config = dict(
    num_hidden_layers=10,
    num_key_value_heads=4,
    rope_fraction=0.5,
    extras=['local attention windows', 'gated attention', 'value embeddings', 'hashed n-gram embeddings', 'a smear gate', 'learned residual scales', 'LayerScale', 'capped logits'],
    lr_mult_up=0.964,
    decay_shape='cos',
    batch_tokens=[8192, 16384, 32768, 65536],
    max_seq_len=2048,
    train_tokens=171200000,
    dataset='wikipedia_en',
)
Each number is 128 + 32 x the weight over the matrix's rms, rounded and kept within 0 to 255. Layers, rows and columns count from 0.

# layer 6 MLP up, 512x128, rms 0.23, rows 440-450, columns 64-127
[[ 90 117 110 155 150 183 150 109 160 201 179 123 189 134 136 177  62  93 131 113 144 125 129 108 114 129 198  95 128 163 144 150 111 154  84 149 165 133 195  98 204 195 116 130  14 134  73 170 140 160  92 142 142  80 142 147  67 103  93  60 133 121 108 181]
 [136 126 124 120 126 128 129 126 128 130 116 130 115 125 127 133 120 130 127 132 127 132 126 119 123 137 126 125 135 133 129 123 127 121 129 135 133 133 132 125 135 125 125 126 128 123 121 129 125 134 127 129 129 129 130 123 121 126 127 133 125 125 131 130]
 [178  95 117 137 199 106  92 146 111 104 189 164  78 117 106 146 121 142 153 127 135 125 160 110 138 107 121 163 117 110 146 168 112 138 173  87 138 121 126 139 133 151 114  86 127 154 107 124 111 132 171 127  98 155 128 129 102 177 104 156  88 119 132 126]
 [130 128 126 130 131 132 122 130 133 129 125 124 126 132 128 129 123 124 128 133 126 126 127 127 123 128 127 128 126 131 129 129 127 127 126 128 125 127 129 130 126 128 129 132 136 128 128 127 128 127 128 128 123 126 126 127 128 127 124 127 133 127 130 133]
 [137 118 128  86 147 157 153 170  98 114 103  95 149  91 141 154 138 142 115 103 114 187 172  52 165 143 154 186 152 103 139  89  89  83 114 125 167 156 146  62 143 131  79 153 112 123 143  69 166 132 157 163 135 152 107 154 155 179 103 160 146  85 187 125]
 [134 121 137 100 190 108 120  84 113  81 121 148 115 129 126 113 110 155 130 120 117  96 130 162 128 111 128 152 100 139 160 123 129 104 119  90 149 136 103 160 186 142 119 161 135 139  89 125 135 136 117 138 131 160 145 102 111 154 146 147 123 118  82 122]
 [ 88  82 147 133 100 173 120  96 133 144 122 142 152  38 131 145 136 128 181 175 145 123 123 112 151 147 123 120  64 176 185 154  72 144  84 168 125 127 111  53 159 191 111 156 190 108 117 135 112 143 115  59 144 149 120 177 111 134 112 150 112 161 116 211]
 [109  87 134 128 145 156 218 184 113 130 159  79 109 138 145 126 168  89 134 153  99  77  97  88 150 158 132 125 120 156  70 154 106 129 129 150 153  62 125 150 159 173 140  83 153 150 155 116 122 135 136 169 105 134 127  88 162  96  80 143 136 103 106 129]
 [169 159 118 141 105 108  83 168 132 182 129 144 119 143  93 137 127  91 213 187 123  95 131 109 168 179 101 129 151 146 175 157 136 180 109  78 162 100 155 122 115 154 137  81 148 177 121 154 159 142 120 125 119 105 123 134 166 101  72  75 174 185 195  81]
 [132 127 118 118 128 105 164 153 157 185 159 113 137  90 123 124 142 107 160 197 160 166 133 133 171 173  67 195 139 131 128  41  63 161 119 186 141 139 108 141  92 127 130  91 147 121 149 157 135 117  70 199 159 139 103 127 126 153 189 135 157 160  77 146]
 [ 85 189 130 113 173 234  19 165 185 165 159  99 190 110 120 192 171  99 174 184 186  66 159 190 130 105  96 180 159 192 132 156 188 138 130 124  79 173  89  79 115 174 154 120  70  87  71  72 171 102 120 121 134 150 135  37 154 118  84 141 202 124 153  98]]
# layer 6 MLP down (transposed), 512x128, rms 0.119, rows 440-449, columns 64-127
[[118 127  27 100 229 181 122 118 117 142 120 118 125 165 145 136 156  95 168 109 120 102 104 127 121 129 116 151  89  98 156 109 100 134 116 103  92 112 120  99 209 177  95 114  81 115 138 118 155 122 107 123 127  77 123 147 163 144  85 118 107 137  87 195]
 [123 130 135 129 139 120 134 125 125 126 134 125 131 132 130 126 126 131 136 134 128 129 129 127 130 128 129 130 127 126 123 128 138 127 127 127 129 125 119 121 125 133 123 122 133 123 127 131 122 123 120 126 126 128 123 128 123 125 125 132 131 127 133 129]
 [ 96  91 101 101 165  98 119 103  94 142 151 148  77  96  73 122 137  93 150  94 144 173 128 134 127  77 143 102  93 116 123 105  99 178 133  98 144 137 132  71 120 143 125 161 138 112 143 105  83 151 173 132 140 127 140 153 118 103 120 140 160 145 160 141]
 [125 128 133 132 132 128 126 130 130 124 131 128 129 127 127 126 129 125 129 129 126 123 130 128 127 132 125 127 126 134 126 131 124 132 132 127 125 127 131 129 131 127 124 132 126 126 124 120 132 127 126 125 130 129 129 127 131 128 126 126 131 128 132 126]
 [ 83 148 181 118  57 125 149 121 164 154  88  98 176 128 155 122 100 117 100 102 138  95  93  98 139 175 122 106 178 111  75 105 146 142 125 128 153 190 168 140 135 149 101 181 115  89  65 120 166 142  86  71  35  68 142 183 100 116  89 106 130 148 101 150]
 [103 142 111 158 144  99 128 127 103 123 122 149 148 127 115 100 149 112 103 110 109 120 140 124 104  93 138 118 130  91 132 151 151 149 104 123 188 116 128 113 130 141 139 146 137 101 149 138 136  99 141 119 137 142 109 138 154 151 156 101 140 109 156 138]
 [199 135  86 123 168 133 150  98 131 112 123 143 147 131  87 131 163 111  67 175  87  96 144  91 150 126 164  99 116 148 128 160 150  98 120 161 115 179 109 160 123 130 105 150 104 127 142 213  73 129 104  71  76 132 120 103 109 160 134 112 118 191 171 155]
 [125  88 106 138 137 117 121 193 110 144 114  95 141 169 147 110 131  77 128 143  71 138  91 113 108  87 149 133 121 112 126 116 148 130 144 163 148 102 182 121 111 169 124 131 140 131 110 137 128 141 107 133 136 129 122  47 108 121 154 147 152 102 152 127]
 [179 115 146 192 113 128 143 155 137 129 124 113  99 182 105 112 133 130 183 115  96  97 128  92 147 124 114 118 173  76 155 149 115 158 135  97 103 168  92  70  96 143 151 138 118 115 103 112 140 123  95 162 134 123 146 110 145 148 131  83 156 164 141 132]
 [ 82 241 100  97 111 172 133 132 164 186 171  88 164 111  90 132 134  78 105 112 118 129 111 130  88  81 117  97 142 126 166 165  84 173 124 112 163 108  99 131  88 142 121 222 132 142 160 137 108 143 160 160 111 143  71 158  70 133 114 160 104 148  71 140]]